Weights of a small GPT-style language model, trained from scratch on English Wikipedia.
Size: 4 heads of 128, MLP 1344 SwiGLU.
Each number is 128 + 24 x the weight over its row's rms, rounded and kept within 0 to 255. Layers, rows and columns count from 0. Numbers have three digits each. The size before them is the row's rms in percent of the matrix's.

# layer 7 MLP down (transposed), 1344x512, rms 0.0948, rows 679-706, columns 288-319
095:093200124105122114116095093102155120153120136156164111127149111153156096103120138143154117154138
101:070183158135142131128155137129127143111113149127124133170136109154090146104116075126127139129101
096:157119115143120154136150097127148162112136159107099142132111111123150105105085111136106115088112
097:102112109089123151170134134116115101135187126106088117167101157137176132149195118148132124124159
101:154116123166090110123088142105166165142108146128178176156152156118140113151065127150133136103137
099:124098095126079116107159168107135146141152091076118146127118145081128130114124137133112121132120
094:111125114177119115159120129156127141162126163150154126134142127066120154118137114145165140116118
099:110139114118080166109092140123129139175113183157128176154107122079118117074121103129129110081065
098:189136132141071090139129140168149147125126128120126149162145163126146121105121111091139116151159
108:132155119097119148142124101103130174132149133141111138135133137104096147090124136110103089115123
100:103131140125064130195153151161110130115132168139184150088139137156120154149120120107123172140142
105:132129100170130051100098156127153139127132095119163199133128100101082129106135104166128081129104
109:084158151147128160133129135081111137133094142113114140092183153133135141116133141147106103150147
098:113107129101161091155151107087168118136134138114099150095141116068129138111133140148105167161132
099:130121130157147162123112127091109108175102144108124124123113102101111155115128122134108147149123
096:111157132135158120143149123109163134114155118129143105125117109093140144090108162143115116139131
090:177097145138102113183163130121137160112121145134136105090146123106131119155134136161109167095131
131:116129143123100138144088143153097142142121088118109160126110141118150151172127101134144087130123
101:181156144173129108150153129130127145182124135120118057121139147164150122131105175123106098111107
097:115179150114131118109129114094145124146124108092127116096117169163094129157101179112155149081114
099:143143125123151141162128084123161075156091128123097152131113141151137158099116118176083147148147
096:141159135145093146165094131143134141116102119130117138141141153137118142162091127111108138162123
096:173132114177111136123097110105113096118176141123125161154132156092144098102127113112175146129111
101:129130139128125102088153177095147097107100129084098132114163148095108149145148126105114155149192
100:137156118154135152134130100076128118145142099111160102128107104098104135116118149132147141085099
097:132135134108186134101132120126100143112132143103126113111134170101114108143179146170135111165122
087:133136172150141146118092110143162070098098131123120083165107118144112118157104149089133130103142
104:123116115127123119110116133137116127120132144094155117124172096126148093158135148124144142132143
# layer 7 MLP gate, 1344x512, rms 0.144, rows 680-707, columns 288-319
107:068128163112126145090155153142128145102142095129168114098097120097120097135112182156149180156161
094:132142062159125140137119115107144119143141082135159071113086100138149131146123127121121109109088
092:104122130160103116134088160131146103132168106174104118157111163132110138125162106149132176144186
095:096120101091126081132091121127148115157135131128115145120151112094133163089173099182107134110134
098:133144137105110092130096107130094139129140148132130146108127139165155118131122119143104078114128
099:082116132150074116157127152152124101146127171142106101148129174117152163113122120139139125138155
100:138143130131141068106108136113144171113179107101146118129082126149104101116114135140131085137128
094:141106111176126131116129104119177170147131121128145097135094114171135115144133168123127167110190
106:153137104126108089120118128101087151094140126151123104122154131118146114183167119143124124119075
098:191118147119120145100122144115110140140143129096091126146105133094144142155176102148109098124166
105:104113117124148125061102109105094107158120105110127158152119150117150166127172094099156102128144
116:106119161132118136165151187138136146137119133145126073142111093101120149141157124173146113118116
090:135171177107130207124144149111097152080141131105110132166123134140140166125126144129158080128121
098:117083138121160124116154152121126106109129088127119161148156122098095148117148132142128090106144
095:130110110097128161116127137132140152121102124102133110127106129052114154110105096128118137136140
091:071097109155088130141114114098095131119132139173109167103144133164115162121097170146116109136098
119:106144133111075151125094129105115124152144114137121113127135162117145154197137099126157092109117
098:176152121137168164146058194135125156151152127131127123087111117142164116098126137136148107125120
099:095143130122110145113149115103121116119145149139137156162135119113093185090135083135141102153140
098:126167156151163142107109076167117092124144116122080088095134138092139125160131138151134136153120
098:129135107115144107123118149096123110131106106171123127125119128138116102139149087134167150087104
105:127110147143088166099144103104163141087113162179122133101133118136088117153102128154107129144108
095:124169105178096116156099150149138116143149122131115102140109148125118129124128099094126158159121
099:117098118138131117117088119119133145100108106173074092146132142116128122138101110148149109046138
099:108137138127118133147087149115177085171122132146139105125116130105094133129127146118120088077152
099:122132108134128131150135167086153148137143154112099146122133110124123134152138097115170136120147
100:109099145161162123157097164089137105099136130116153163135152137113115081126133136101152131116120
092:115161128135121130082138116142150111129084135101129092141101112108130094134093120110165137112093
# layer 7 MLP up, 1344x512, rms 0.157, rows 680-706, columns 288-319
109:129154116145123122115128112123117129162110121079112158154124069167141178140074135077130099116129
088:088089144126114160109116136124072134182146157128156174149133185116147124079152102093156152162149
100:128127148130104159176090139165134110125122170135123128121130114142150057139144140144114160118108
100:163141129107164129130166139067139073146109130131144103119140095100139086121177132128091119136100
099:129112118119126135125162128140131129144097117110089135119107108101133140133099175108145114124142
095:131153116109122125113136128106134120123173138088143161096106135125137114185097147137100155169121
096:131126140124109157166093126090131116124126140141126142165074109076118091151130114142136138123100
096:139118153105147129113099157103136119128135135115100064164130169117137127140130231143099121161131
106:144123114141106136129099122130106126097140136124129147137120138112147121151091106134125073090150
100:156134136089103102110150122166132153080136124134142129127128116140147127133165139151140172123093
106:143142130120111163136150144165135114113102125096138145127093165170093145102168141131121098084138
105:083160099149113076078135084174162139116149147143133137143145115105143092112133134155098154097119
097:121134148174108144132136156151085167141123122110129169137117116170135115113144092106097107097102
090:101127146097131122114126153118088139144123149128143160129178141112097110115122118169127113119162
096:119089099191152158133160081097101146142184127118164116132128138160113129137151123118131152131171
097:112142148106125118119117090113111088169145144104143133131177154164109141090095143125129122179109
114:136098136167179115128136114089127135125113150150139119146141121126121106096102161173092186136128
102:152181096153153159152181163131168112131125137138107133134140139103122117116119100109188167132150
097:132096129108137129165053151098118127120146100164140179117144087134094135143159143128125139115170
100:134116108067075159163159165085118095113142126116110090133140132166100138117131098130156161091125
095:120183129180086084098101157107175126108126142122160120133090143118130074138125135120116166100083
100:146113101169135119132129144147158103128122183144140171111121107108060129138152133090155142179124
099:164130134130124077133138128123129117084126135112113102182122110164106116145156124136150116112102
095:135158100172128146116136105110148143134111085183105135125156167137126140152093136073128122093165
098:122121141112116135167126162166142091113180090139114173185106109089146120107122108153128118132105
100:150161101155127140140108119150159153084141113136118136163128123114114147140134151153088080105116
100:121115107128144103124093154127151073119078158123125130143109118107120071129109114148137094076146